Weights of a small GPT-style language model, trained from scratch on English Wikipedia.
Size: width 512, 60.3M parameters.
Training: a variant of SOAP for these matrices, 449M tokens.
Each number is 50 + 10 x the weight over its row's rms, rounded and kept within 0 to 99. Layers, rows and columns count from 0. The size before them is the row's rms in percent of the matrix's.

# layer 3 MLP down (transposed), 3072x512, rms 0.137, rows 2862-2878, columns 0-63
095:44 57 53 57 52 56 55 49 41 36 31 29 46 55 47 45 60 44 36 29 53 39 41 59 52 52 47 49 43 49 40 51 61 59 71 54 57 69 52 46 52 58 38 59 47 41 53 49 54 44 55 47 55 40 57 43 41 65 65 44 35 63 48 47
106:41 63 74 50 64 60 31 60 56 44 59 49 46 49 42 49 59 55 47 38 37 31 49 38 59 33 50 48 49 47 43 37 67 36 63 58 55 50 49 53 57 55 44 40 47 46 60 43 44 54 47 62 52 38 52 49 42 45 50 54 54 53 59 39
104:62 33 54 69 44 41 51 56 58 63 48 56 52 44 53 58 43 47 44 53 64 56 62 59 51 49 55 54 52 59 41 40 38 39 58 51 44 40 55 46 61 45 28 51 19 64 67 50 48 46 61 55 52 55 60 60 57 65 56 45 56 50 47 51
102:32 33 72 63 36 58 51 66 51 59 53 49 54 35 46 35 71 51 51 29 52 51 61 39 45 54 50 52 52 45 45 42 56 48 37 31 55 69 46 56 53 58 53 53 53 47 47 40 42 30 46 65 38 62 43 45 44 46 45 57 56 61 45 51
098:54 73 47 68 48 60 52 51 47 48 65 56 45 24 68 72 39 45 48 47 45 41 67 64 48 56 56 32 58 46 50 49 68 50 37 54 53 42 33 62 55 53 31 49 55 45 57 53 56 43 46 47 46 62 46 52 52 37 41 66 43 45 55 55
100:58 52 68 33 42 54 39 40 44 48 56 59 47 50 66 39 57 62 43 51 66 54 55 66 55 37 53 52 48 60 55 67 54 43 45 47 44 60 52 67 35 55 47 48 62 36 59 51 50 31 64 48 47 57 41 37 54 57 39 51 42 45 41 43
101:42 55 55 54 54 56 54 56 56 43 45 58 51 50 58 58 58 45 39 43 79 40 38 60 37 47 70 55 51 54 46 47 49 31 46 58 44 55 46 49 49 58 48 50 47 35 46 54 62 47 48 41 68 51 49 46 52 60 63 67 35 56 42 40
099:64 43 44 49 50 49 42 47 60 49 36 42 47 46 51 51 37 52 36 28 35 62 54 50 50 35 53 42 30 34 34 47 52 43 35 62 45 29 53 53 57 51 41 64 56 53 62 55 52 54 37 38 42 35 28 53 56 54 69 41 57 43 46 50
098:34 40 45 43 33 40 38 46 48 30 40 54 43 55 57 56 55 40 49 34 38 55 48 38 21 41 40 52 49 66 57 55 42 59 50 50 53 40 37 44 36 45 36 38 42 45 58 32 40 47 62 49 47 55 44 58 38 46 42 50 30 56 43 62
103:54 59 38 45 47 56 55 41 57 64 44 59 48 38 31 54 43 57 49 45 57 65 44 45 56 58 55 51 38 51 62 75 51 67 54 39 53 58 48 48 43 56 42 50 39 44 44 74 52 44 49 56 54 41 61 38 62 29 64 48 59 46 45 57
100:48 56 58 33 53 70 32 50 40 52 49 56 38 42 62 37 39 45 62 59 39 43 40 51 53 51 59 52 56 24 52 54 42 41 53 62 64 50 53 57 43 41 57 50 42 60 38 39 64 53 37 50 64 42 47 35 39 38 66 61 63 56 61 42
101:63 61 61 61 78 66 65 62 40 34 56 46 43 49 45 53 55 40 47 38 56 53 72 55 38 52 34 55 50 43 48 51 53 51 57 52 41 59 43 43 36 54 48 59 47 55 43 47 32 42 64 56 70 53 51 61 71 39 35 46 52 49 57 50
102:40 20 73 53 35 63 57 43 49 47 30 53 56 63 44 56 51 48 64 32 53 60 43 41 46 60 62 57 61 44 33 51 50 39 42 68 48 55 47 59 49 54 54 57 42 52 67 51 48 45 58 52 45 55 40 33 56 65 48 49 45 34 55 57
098:43 57 50 42 36 47 58 30 50 61 61 54 42 47 40 56 46 34 52 61 50 54 73 47 53 47 48 48 45 40 67 56 54 61 40 58 48 56 41 54 57 53 49 39 36 56 56 68 45 28 60 36 56 37 35 40 44 52 68 57 43 65 57 39
098:37 46 32 41 59 49 56 37 58 38 38 49 67 46 62 50 49 52 43 59 60 51 45 43 59 37 69 50 15 43 45 34 55 46 48 28 54 54 50 65 71 58 49 41 38 51 42 53 56 50 40 39 47 49 66 59 37 53 60 33 37 61 48 44
104:36 52 48 40 51 74 53 47 46 37 53 51 56 54 54 51 51 47 38 56 43 34 38 37 46 56 50 49 39 35 32 38 59 59 63 33 54 45 39 51 54 50 56 52 50 69 43 59 45 26 41 64 68 62 54 65 66 46 82 55 42 55 58 51
101:53 62 59 54 62 40 49 36 56 53 44 66 47 55 56 34 62 39 49 57 59 64 56 42 54 49 66 59 62 50 49 49 37 54 36 59 45 53 38 55 44 46 47 49 50 63 55 46 71 57 51 46 45 55 58 51 41 46 62 56 57 58 63 42
# layer 3 MLP gate, 3072x512, rms 0.14, rows 2863-2879, columns 0-63
103:43 54 54 31 38 34 23 51 46 52 35 37 55 53 51 50 66 51 42 48 42 62 49 73 78 56 37 53 46 57 55 39 52 45 44 59 40 54 32 42 44 39 57 54 62 38 48 51 40 47 42 37 55 38 72 66 54 64 37 57 58 23 49 50
116:56 52 42 44 40 38 49 69 72 50 34 66 45 50 50 48 42 49 62 45 40 35 40 57 29 59 43 52 48 38 54 58 47 42 58 52 45 63 46 70 58 51 40 51 59 47 64 49 68 46 43 62 37 65 51 40 67 46 49 48 44 56 47 48
088:57 30 56 60 58 40 59 30 41 59 40 46 31 66 41 74 37 54 31 42 54 58 50 65 33 35 43 51 71 47 48 62 45 56 69 54 46 55 61 49 43 50 52 38 53 38 37 55 72 46 53 46 56 36 46 75 51 62 40 51 56 66 50 60
090:51 47 45 32 67 42 52 58 55 68 36 46 60 55 49 39 30 55 66 60 43 31 42 48 36 52 48 65 52 56 55 32 56 52 50 49 49 58 35 38 49 75 57 31 40 60 48 19 47 46 53 46 37 42 44 55 42 71 58 43 45 22 51 57
101:46 53 41 66 57 53 46 37 46 44 38 51 60 34 39 20 54 67 64 62 46 60 56 54 59 60 47 49 42 33 55 54 56 51 40 50 52 68 45 53 46 49 67 56 53 55 56 47 47 56 27 47 43 55 54 55 52 38 46 62 44 53 48 36
093:45 45 54 60 49 57 38 28 63 73 57 57 53 58 36 35 40 82 63 31 79 55 62 45 54 41 46 44 68 34 52 50 37 51 49 45 68 30 70 44 48 40 54 39 40 50 51 53 32 45 53 37 32 51 69 46 49 44 52 35 50 44 53 40
109:44 61 51 50 51 43 54 44 49 43 52 29 49 60 57 49 45 50 57 51 46 45 27 50 49 41 44 61 48 47 50 63 54 56 52 36 43 52 34 53 47 67 47 44 60 43 69 39 58 62 66 68 48 54 57 36 66 55 60 65 57 54 45 59
103:50 43 45 46 56 60 55 51 62 64 63 54 40 29 56 52 33 44 60 48 53 43 51 59 44 25 53 50 50 53 48 49 62 51 56 46 51 55 47 47 46 58 41 53 55 42 57 68 37 40 67 44 55 48 40 54 70 38 48 40 37 42 71 41
100:52 75 53 51 59 39 56 53 51 52 65 45 65 55 49 55 61 40 56 42 52 53 62 43 42 67 34 38 44 38 57 57 30 51 54 49 44 54 35 80 64 56 39 41 59 38 55 63 52 54 57 36 28 39 59 33 41 58 58 67 49 58 31 60
098:67 57 47 53 61 50 42 45 53 52 59 44 30 40 51 69 64 42 61 45 65 51 63 37 38 43 49 60 52 45 54 46 60 29 54 32 50 60 37 45 42 51 55 34 45 53 57 43 38 42 50 54 38 45 58 51 65 45 53 70 56 47 47 50
101:36 37 53 48 55 56 35 49 50 49 48 64 45 38 47 49 39 46 49 36 44 55 51 57 38 34 47 52 57 51 38 48 65 38 47 45 62 52 50 48 35 40 42 57 46 66 58 31 64 46 34 58 48 61 53 54 58 63 50 48 57 46 40 79
112:43 56 50 41 67 43 50 52 52 47 38 58 51 59 66 38 60 46 53 29 50 45 42 68 59 45 38 45 52 49 47 41 59 62 47 77 54 37 50 39 64 56 58 51 59 40 77 52 56 60 57 48 61 58 59 46 50 68 56 48 54 58 40 69
104:46 35 48 59 33 51 55 35 61 58 69 46 54 47 45 47 51 46 60 50 40 46 49 41 45 61 52 61 69 42 44 56 48 44 51 64 52 41 49 50 47 53 69 40 73 37 67 59 47 57 65 48 45 56 54 41 39 54 45 37 40 55 44 49
096:53 56 49 56 40 41 66 62 43 40 38 47 43 58 40 29 82 55 53 47 52 49 50 60 41 37 56 45 50 41 54 41 42 48 60 42 51 43 42 45 66 36 50 43 51 50 54 55 46 65 58 59 54 55 34 52 50 55 48 62 51 43 54 41
105:39 51 49 56 45 47 47 39 40 34 79 47 43 63 51 53 40 55 48 62 64 45 48 44 61 69 61 50 54 42 42 29 58 46 36 67 62 42 53 51 57 65 38 33 56 60 49 56 59 44 32 46 55 61 34 36 53 43 61 51 38 41 61 33
093:36 53 57 35 46 40 59 70 54 16 31 60 63 52 43 55 61 35 52 34 60 53 50 39 31 53 57 38 39 56 56 48 32 45 62 42 34 46 35 58 43 60 54 62 51 54 39 55 61 52 46 43 53 40 59 43 70 37 58 56 55 53 59 53
103:53 62 45 58 57 65 51 41 66 63 31 53 48 35 52 65 64 53 52 53 32 47 43 77 26 25 58 50 54 68 58 55 58 43 48 54 45 38 64 49 53 43 59 50 66 40 47 34 56 39 43 48 50 61 41 57 63 65 36 55 36 47 48 52
# layer 3 MLP up, 3072x512, rms 0.141, rows 2863-2879, columns 0-63
108:48 47 46 44 42 47 60 37 34 41 39 65 52 29 40 30 49 22 54 45 50 55 49 55 49 47 45 56 53 64 57 49 71 37 65 65 61 40 58 73 52 68 54 55 41 51 53 48 49 50 56 31 56 63 47 62 62 62 66 63 60 42 42 43
111:64 43 44 31 43 31 57 54 49 36 33 44 55 42 40 52 59 33 48 40 47 65 53 42 45 58 31 38 65 36 52 59 53 53 68 55 42 41 33 68 46 32 33 41 65 49 43 57 59 45 40 49 45 57 54 51 84 50 63 52 35 51 52 39
093:67 42 48 62 60 46 62 36 42 63 35 53 45 56 54 52 22 51 28 47 47 61 50 59 34 51 37 49 62 34 38 61 52 64 54 56 46 50 60 52 49 51 50 35 58 44 30 52 61 57 40 50 54 53 54 53 57 68 57 51 44 63 42 61
096:53 45 35 47 63 40 50 45 57 44 47 50 42 67 39 50 59 47 35 56 57 64 47 64 80 52 57 46 49 43 27 50 48 35 46 54 53 56 67 44 48 37 46 59 45 64 61 53 56 51 63 43 60 61 48 36 49 44 48 21 57 68 54 44
100:40 56 32 63 62 54 48 40 48 59 56 36 46 53 67 62 47 39 51 63 61 59 42 46 42 46 46 38 37 53 48 55 60 31 79 54 29 34 42 48 67 45 40 53 61 48 40 28 54 46 43 68 53 66 41 46 55 61 53 54 38 44 37 53
098:56 28 53 36 47 76 57 52 39 49 53 60 48 52 48 32 69 60 44 61 36 61 46 53 58 41 58 48 64 61 42 36 40 51 75 53 53 37 62 43 50 40 59 45 46 34 59 53 44 49 31 47 59 41 22 64 78 50 53 34 39 44 48 41
103:56 59 59 49 38 42 63 42 68 54 49 34 46 44 41 57 54 54 57 61 49 46 51 69 47 45 59 52 62 76 49 63 38 43 47 42 50 37 56 59 37 46 47 46 57 47 60 32 44 57 65 67 59 44 54 73 35 41 46 67 55 68 56 51
106:61 40 66 78 61 54 56 40 45 35 48 54 60 67 47 43 43 41 49 63 45 56 58 44 69 41 43 52 46 43 49 45 52 26 58 56 40 51 48 46 68 51 60 56 58 66 54 40 62 56 61 57 36 50 52 59 26 53 46 42 49 39 40 47
103:47 52 61 62 42 47 64 45 44 40 39 45 48 50 53 41 51 49 50 70 46 45 45 60 58 43 72 46 49 53 49 39 48 32 48 70 41 36 47 54 53 43 43 51 40 50 71 34 49 55 40 67 41 56 58 63 58 41 49 41 48 63 45 46
094:39 51 43 48 34 54 56 48 61 51 53 49 56 49 51 49 39 45 55 37 54 34 56 51 53 52 47 39 47 49 46 72 48 48 39 42 43 54 55 54 53 37 32 50 59 30 58 54 53 39 49 65 44 37 54 53 51 47 54 38 47 47 34 45
100:37 53 43 55 55 49 39 43 43 56 39 45 52 63 65 64 54 62 37 55 48 42 46 40 59 65 39 65 45 49 55 43 44 59 45 45 58 38 63 65 54 65 29 48 60 46 45 46 37 51 65 53 48 18 39 46 48 39 29 56 30 55 36 37
123:45 59 61 40 46 39 42 60 60 48 71 52 35 50 40 54 36 39 38 54 40 40 61 46 52 54 38 61 54 49 68 42 47 61 40 44 47 61 54 55 52 47 57 35 66 47 34 32 47 23 50 57 53 36 65 46 56 41 50 44 44 53 66 38
104:44 57 46 47 52 35 44 57 42 57 53 47 40 52 68 54 36 64 49 35 44 51 43 32 43 46 49 56 68 54 49 20 47 27 57 66 37 35 56 50 42 54 41 63 51 39 60 40 40 68 52 42 40 67 59 59 58 60 36 31 51 45 53 62
102:79 62 54 45 56 56 56 71 54 45 59 44 63 45 38 63 55 41 52 57 45 56 76 72 45 51 56 64 58 44 56 55 44 36 40 50 48 68 39 58 48 44 59 54 47 36 55 44 37 53 29 46 53 27 53 42 56 46 44 53 62 61 41 69
106:46 41 41 49 52 36 32 63 49 63 44 50 51 55 55 56 58 52 43 41 62 42 61 59 53 54 47 54 59 47 45 44 44 58 47 57 57 35 61 67 23 52 43 55 46 47 53 32 39 51 41 61 39 51 54 43 48 60 45 68 53 52 48 39
094:40 45 63 34 45 50 53 60 78 30 49 67 46 63 60 48 46 47 41 63 47 75 55 27 56 63 63 48 53 35 49 41 36 61 51 52 34 35 42 48 48 58 31 48 56 55 37 64 32 56 41 41 43 54 49 60 60 64 55 48 41 70 49 62
100:53 63 52 46 53 52 61 59 39 55 51 48 56 60 43 50 41 45 73 56 66 52 69 48 53 63 49 58 53 53 48 29 57 53 54 41 48 48 48 42 38 50 65 50 46 49 49 45 58 54 42 49 54 63 46 56 44 57 45 48 61 32 66 45